{
  "num_hidden_layers": 14,
  "hidden_size": 128,
  "num_attention_heads": 4,
  "num_key_value_heads": 2,
  "head_dim": 32,
  "intermediate_size": 512,
  "vocab_size": 2423,
  "hidden_act": "silu",
  "norm": "rmsnorm",
  "norm_place": "pre",
  "norm_eps": 1e-06,
  "positions": "rope",
  "rope_theta": 3810.0,
  "rope_fraction": 1.0,
  "qk_norm": false,
  "attn_scale": 0.177,
  "bias": "qkv",
  "tie_word_embeddings": true,
  "parallel_block": false,
  "init": "normal",
  "init_std_qkv": 0.0475,
  "init_std_o": 0.00898,
  "init_std_up": 0.0475,
  "init_std_down": 0.00449,
  "optimizer": "soap_variant",
  "learning_rate": 0.00764,
  "beta1": 0.95,
  "beta2": 0.99,
  "weight_decay": 0.12,
  "lr_head": 0.00943,
  "max_grad_norm": 2.0,
  "warmup_steps": 200,
  "schedule": "wsd",
  "decay_fraction": 0.846,
  "decay_shape": "linear",
  "final_lr_fraction": 0.0,
  "batch_tokens": 32768,
  "max_seq_len": 256,
  "doc_mask": true,
  "train_tokens": 101000000,
  "max_steps": 3083,
  "dataset": "wikipedia_en"
}
Each number is 50 + 15 x the weight over its row's rms, rounded and kept within 0 to 99. Layers, rows and columns count from 0. The size before them is the row's rms in percent of the matrix's.

# layer 5 attention query, 128x128, rms 0.145, rows 0-16,32-48, columns 64-127
074:33 58 60 20 40 22 55 52 25 64 81 56 37 45 47 38 36 42 46 33 54 20 73 50 44 60 55 51 63 45 41 80 53 53 36 80 40 42 48 61 78 75 53 38 53 54 61 59 52 57 67 63 58 62 49 61 18 40 52 54 41 68 77 22
083:25 38 32 32 56 56 47 22 66 38 49 45 28 38 64 37 49 51 51 56 38 61 56 61 56 51 68 56 28 63 33 23 15 75 69 36 86 50 48 48 42 50 14 33 79 48 42 34 73 48 27 27 50 79 50 54 47 66 67 39 51 47 17 50
075:26 30 56 53 63 41 49 47 91 40 24 13 40 44 76 25 43 46 73 75 43 47 72 60 47 23 63 86 36 52 41 43 39 41 60 66 59 63 52 48 40 47 77 60 57 59 47 22 56 45 35 64 70 37 37 73 57 54 52 55 40 45 43 59
087:55 72 46 36 68 51 68 35 58 57 22 75 31 88 50 67 52 60 48 66 35 70 50 57 60 43 40 54 45 46 59 40 58 43 70 47 73 56 45 52 25 48 51 43 61 74 34 48 47 48 29 56 76 54 33 20 55 80 80 47 60 37 23 61
083:46 29 47 39 37 47 54 66 39 43 61 31 49 37 54 53 23 57 44 35 33 41 44 58 36 35 65 76 55 43 45 62 47 36 30 29 37 06 43 44 75 43 56 37 35 76 30 66 39 49 53 12 37 32 66 36 29 51 47 43 76 32 39 30
089:31 53 47 78 58 51 45 45 56 66 55 41 61 59 61 51 57 39 44 48 48 58 48 67 51 21 48 69 48 27 56 38 54 34 22 73 46 59 58 61 55 58 49 61 48 39 40 35 48 39 33 44 47 43 66 51 65 69 34 66 72 37 60 41
099:64 37 67 34 39 84 53 56 81 45 36 61 44 59 57 59 51 63 54 71 37 60 41 72 63 53 54 48 60 61 61 26 34 68 61 59 90 28 63 57 52 39 37 41 67 62 34 48 40 41 27 33 73 53 30 63 33 57 60 40 55 44 33 47
082:37 75 46 47 53 75 65 47 31 38 34 56 59 56 35 59 80 47 37 44 53 83 58 37 23 52 61 51 36 56 31 44 61 30 57 44 60 45 34 50 59 39 45 50 59 56 65 56 48 76 30 69 38 37 50 65 50 81 40 49 39 47 59 16
084:46 49 28 48 55 46 36 42 53 30 55 47 50 34 38 53 65 35 49 65 70 48 49 54 41 74 38 59 44 57 42 22 56 62 60 49 47 49 54 48 43 74 46 48 76 56 73 52 44 44 68 62 51 68 45 62 62 59 71 46 18 27 91 48
086:47 37 54 46 63 17 66 53 39 64 67 29 42 29 26 63 54 44 77 79 60 53 62 53 71 49 32 42 53 57 31 53 26 32 50 43 80 37 40 44 58 54 61 46 75 27 54 46 54 41 55 42 42 79 58 68 52 76 49 42 52 37 39 76
084:66 71 71 40 46 41 53 57 54 43 66 77 41 40 52 41 74 23 53 82 48 55 32 44 37 44 62 48 57 51 17 49 30 77 32 38 71 39 62 37 43 59 33 43 60 64 59 30 29 53 54 83 63 42 74 48 74 51 50 34 33 71 47 44
085:62 11 61 46 57 61 43 59 55 67 42 33 36 59 67 39 50 75 33 47 33 50 63 73 64 47 41 29 65 34 61 28 46 13 58 51 56 47 49 43 62 38 42 53 50 36 49 62 55 41 49 50 37 84 32 23 58 11 56 41 70 24 40 37
122:31 38 36 56 58 41 34 32 15 41 51 55 65 53 23 61 49 60 54 48 47 61 24 60 28 62 53 38 43 36 24 81 46 42 76 42 45 59 41 45 38 67 63 67 55 33 51 54 61 37 72 39 40 71 45 35 26 37 51 56 64 51 64 51
088:45 57 57 51 49 52 27 59 43 60 72 30 64 40 33 36 44 82 48 21 36 36 39 37 54 44 38 38 64 19 53 61 48 42 23 59 66 50 61 37 51 60 64 48 37 32 40 64 52 18 67 52 35 40 52 44 34 32 73 63 76 55 67 70
102:40 56 50 56 73 30 79 96 60 30 44 89 42 70 64 00 44 51 58 56 36 44 23 54 54 51 48 52 53 79 52 47 38 35 73 38 54 27 37 63 33 25 54 52 58 44 27 43 60 52 25 52 48 54 62 44 49 66 50 56 27 37 55 52
110:60 64 54 35 63 43 66 24 42 17 44 40 43 57 41 49 60 34 65 77 51 73 54 58 43 61 34 36 78 59 45 55 31 72 42 44 80 43 47 60 35 31 37 40 82 64 62 41 55 45 47 31 62 62 42 40 54 43 53 36 29 37 55 53
091:56 64 29 33 57 68 65 52 87 56 35 61 43 62 51 49 52 52 48 46 56 66 76 58 42 25 33 69 48 67 47 35 61 34 23 45 54 67 58 47 70 46 50 33 42 42 43 15 53 49 42 68 57 58 52 35 56 46 45 27 14 75 20 53
105:40 87 40 52 33 49 53 58 39 48 67 53 65 51 51 81 39 57 44 47 49 35 65 40 36 39 55 47 60 41 57 73 59 73 56 21 67 40 39 61 44 60 37 25 59 55 56 49 54 18 64 59 35 66 30 43 56 39 67 47 44 66 45 41
101:42 32 45 67 55 47 66 57 15 32 61 30 47 46 48 28 88 21 52 39 40 59 31 67 62 41 57 85 44 54 45 49 44 27 20 64 66 53 37 49 54 56 72 44 19 68 53 21 64 35 52 43 56 25 51 55 60 50 60 61 34 54 54 32
115:49 44 68 71 66 61 46 44 30 32 49 70 42 52 42 34 64 70 44 26 58 49 64 54 49 57 33 42 58 49 43 25 45 25 49 39 47 57 33 73 79 15 46 66 57 36 44 44 33 36 57 47 46 53 60 32 36 40 69 38 53 45 84 52
107:39 80 59 27 65 73 60 20 71 55 44 69 52 65 59 76 39 26 36 35 21 50 36 64 61 23 55 52 71 78 67 52 75 29 45 50 61 52 44 50 36 30 43 41 60 61 44 35 43 46 58 41 40 46 44 53 51 91 47 41 53 59 57 35
115:59 48 52 55 85 32 50 85 47 28 71 48 38 33 48 58 42 69 44 43 48 49 61 41 41 69 44 69 79 58 41 60 32 49 59 42 44 40 36 47 69 53 34 82 19 53 54 67 63 50 49 52 37 39 22 67 63 63 69 60 13 58 48 28
111:49 39 45 49 41 78 49 31 53 18 36 36 16 33 54 53 47 75 40 59 29 37 48 73 71 46 64 68 67 68 50 39 60 67 14 69 42 48 65 55 52 52 51 32 74 27 36 44 69 90 34 49 49 40 51 71 21 54 47 58 62 68 48 43
099:31 37 71 60 50 38 94 41 41 24 51 53 42 54 58 25 42 37 48 51 71 75 32 58 77 24 53 33 56 31 53 40 48 49 50 40 48 55 64 16 59 67 53 53 40 73 51 43 35 82 58 24 49 47 40 49 56 73 67 41 22 43 43 46
099:59 22 51 35 53 53 54 44 53 60 58 17 52 73 74 40 68 51 51 50 45 51 37 34 71 29 79 61 88 74 49 48 53 55 19 44 54 51 46 54 85 30 45 45 26 53 51 50 48 58 60 40 55 65 81 54 36 67 59 48 54 60 45 33
105:17 65 23 69 26 35 47 55 68 72 57 45 57 43 70 50 64 39 57 52 66 48 46 63 52 41 24 33 72 68 50 43 66 37 32 30 66 64 65 40 51 49 34 46 65 80 56 42 64 37 70 75 64 55 51 42 72 66 26 34 45 40 53 53
105:62 53 45 35 35 39 37 68 27 71 49 36 49 33 31 75 46 64 46 32 48 51 38 63 52 58 52 68 47 40 63 65 45 46 65 57 73 73 35 34 43 14 73 34 50 29 48 63 46 54 86 49 25 49 27 41 59 47 63 43 48 59 30 53
112:62 85 33 65 30 29 39 52 59 64 47 64 50 33 69 55 45 38 28 49 45 54 39 13 53 28 46 67 28 46 86 35 49 51 42 34 65 51 53 38 49 60 63 24 60 58 44 32 63 60 28 37 58 65 60 55 74 58 45 52 26 34 49 40
122:40 39 26 46 28 55 67 36 38 72 52 41 37 45 45 28 60 37 25 44 48 58 43 50 44 82 56 38 36 53 43 53 87 17 43 62 46 73 37 47 41 54 65 63 54 50 52 45 36 69 72 60 45 63 43 46 64 75 40 25 46 28 53 12
107:66 52 75 42 63 33 31 52 35 62 44 54 64 47 27 74 62 41 36 49 38 57 78 66 50 54 55 11 49 42 66 78 45 46 48 56 28 19 04 42 34 38 34 76 42 23 61 53 72 58 64 45 43 35 49 62 67 73 52 35 44 44 55 40
107:50 34 64 56 48 40 27 86 46 42 47 86 41 29 69 50 38 81 51 65 78 53 58 61 63 49 43 45 66 48 43 64 45 76 51 74 57 45 41 41 86 40 61 43 19 36 37 54 55 23 42 20 54 73 83 58 53 53 72 51 40 52 50 73
125:38 58 35 68 46 40 90 50 43 71 19 80 46 51 50 46 51 58 20 37 65 61 50 56 74 48 59 43 19 66 61 58 66 37 45 54 33 47 44 50 46 43 53 63 44 66 52 30 54 61 51 52 80 27 53 61 70 51 63 28 38 74 32 52
099:57 13 59 31 59 59 49 64 32 36 64 88 65 68 14 50 51 49 41 44 57 62 59 60 67 63 27 49 21 49 12 50 50 64 70 54 59 61 50 38 42 52 69 64 59 71 47 38 27 56 48 49 61 24 18 29 51 40 54 63 65 53 67 48
097:68 36 69 39 59 53 64 59 65 64 54 54 65 62 64 50 67 36 60 76 62 49 29 54 33 61 45 56 54 53 47 45 62 41 23 60 22 35 74 64 67 47 68 62 38 51 52 46 55 40 51 47 20 37 41 53 20 60 53 26 40 69 32 30
# layer 5 attention key, 64x128, rms 0.139, rows 0-16, columns 64-127
089:37 44 58 53 64 39 74 52 62 39 52 38 25 49 54 61 69 29 48 67 65 61 78 51 47 56 64 37 57 66 53 33 29 64 59 55 49 61 64 66 44 37 73 65 46 49 61 78 25 52 52 65 45 69 30 62 69 57 41 39 15 47 46 69
072:62 48 44 28 61 60 51 33 58 63 21 50 53 48 44 70 53 75 38 82 52 29 23 33 60 35 55 39 42 47 60 33 53 66 88 43 46 52 75 46 49 47 27 40 37 71 55 68 25 57 31 60 43 39 38 36 42 51 45 47 66 41 47 43
088:34 46 47 42 31 66 51 55 35 48 56 38 41 36 87 40 60 67 67 56 52 69 17 54 37 26 63 53 30 63 52 25 75 35 56 18 36 74 71 73 45 52 40 59 37 61 58 69 48 63 48 29 41 54 34 55 59 59 40 63 19 32 56 69
092:80 49 46 95 51 32 48 42 25 65 46 69 44 26 57 37 64 67 64 52 68 59 32 99 51 55 73 47 54 47 50 45 72 42 36 65 68 48 28 59 51 75 40 64 48 31 57 25 54 18 24 44 41 67 53 43 35 67 68 53 60 56 48 48
083:47 60 38 39 55 57 60 46 60 61 58 66 55 49 75 60 65 17 75 52 69 40 64 35 10 43 61 66 37 75 65 44 34 52 55 50 58 58 38 60 38 33 66 41 57 53 17 60 37 66 30 64 37 67 53 66 55 47 33 53 63 69 48 61
097:60 61 67 65 71 27 62 68 35 52 55 35 35 40 61 51 60 50 46 46 51 62 53 43 34 31 58 40 62 31 50 24 74 54 46 38 27 59 72 51 41 36 59 76 64 63 63 44 71 52 63 53 61 51 30 77 60 26 52 82 10 62 54 77
087:54 22 32 63 63 40 47 39 53 63 74 53 92 43 53 58 84 30 39 60 52 42 54 62 52 54 49 32 70 35 57 77 41 69 39 60 63 35 51 48 48 52 29 35 75 55 42 45 54 49 65 57 58 68 44 32 44 35 65 70 58 43 39 20
098:36 38 41 90 46 55 56 41 24 45 65 73 77 32 55 50 71 53 40 74 41 69 49 62 40 50 34 67 71 59 59 56 70 64 34 50 59 38 33 31 64 52 34 72 33 37 69 61 41 48 16 19 61 32 76 29 59 35 57 38 31 67 68 27
092:36 40 50 41 77 55 34 32 34 71 07 70 44 85 60 33 45 43 43 47 66 73 52 48 70 51 20 49 34 37 64 55 40 54 72 49 37 31 44 25 65 39 67 32 26 42 79 36 52 14 34 32 57 72 61 56 47 37 51 54 66 50 54 46
095:56 41 57 41 46 40 48 68 65 25 36 47 33 56 67 72 61 59 20 61 29 55 48 62 39 57 60 57 53 75 73 45 50 74 39 46 32 65 75 68 58 46 37 61 45 63 42 27 23 54 53 66 66 43 46 48 59 45 26 43 60 42 54 46
092:31 59 55 48 48 40 37 41 74 64 81 28 66 72 48 49 55 44 23 51 32 56 59 46 49 66 36 55 47 67 70 45 58 30 40 42 46 42 55 60 49 35 48 58 43 50 67 51 55 71 58 24 47 34 41 43 40 38 56 35 50 20 52 46
104:76 62 44 73 53 64 62 48 39 44 46 40 44 70 76 48 62 56 67 35 47 55 61 45 52 45 48 27 57 53 27 53 66 55 37 21 49 27 60 36 62 31 73 39 53 45 50 27 30 41 51 49 85 54 56 16 43 48 65 46 65 46 59 63
101:39 46 60 68 59 53 57 48 48 39 63 20 57 56 64 36 56 53 70 71 49 44 48 49 17 47 60 48 49 50 46 23 46 46 28 55 33 46 32 56 66 47 23 39 49 49 29 34 33 70 22 40 45 63 53 68 74 47 14 29 45 42 32 45
097:37 22 49 53 56 46 50 56 66 57 62 29 47 52 65 72 74 40 63 61 54 50 96 49 30 55 46 33 43 53 65 66 38 49 50 37 53 37 38 33 13 36 42 51 57 63 41 75 51 49 38 57 80 72 23 27 71 31 46 27 66 71 45 20
114:42 58 47 40 69 69 51 45 51 38 85 64 40 51 26 62 20 14 81 52 37 33 28 67 39 41 42 48 72 48 57 58 57 44 53 55 43 75 57 43 13 29 40 51 42 29 57 79 65 40 50 35 19 50 67 37 68 58 56 66 78 40 45 28
115:38 55 24 61 33 26 57 38 61 62 69 28 45 54 36 63 54 63 33 47 52 66 43 67 68 25 48 37 44 42 60 52 74 37 50 80 66 48 47 75 09 43 72 41 99 30 59 70 53 51 41 34 51 39 33 80 48 40 42 52 35 51 60 64
104:60 56 59 53 34 18 71 49 44 58 09 37 49 97 35 67 49 60 80 36 40 37 54 32 69 32 36 35 48 43 73 44 59 50 35 32 40 28 48 60 70 54 48 41 47 44 67 27 50 63 40 45 18 50 32 46 60 32 43 56 52 30 36 51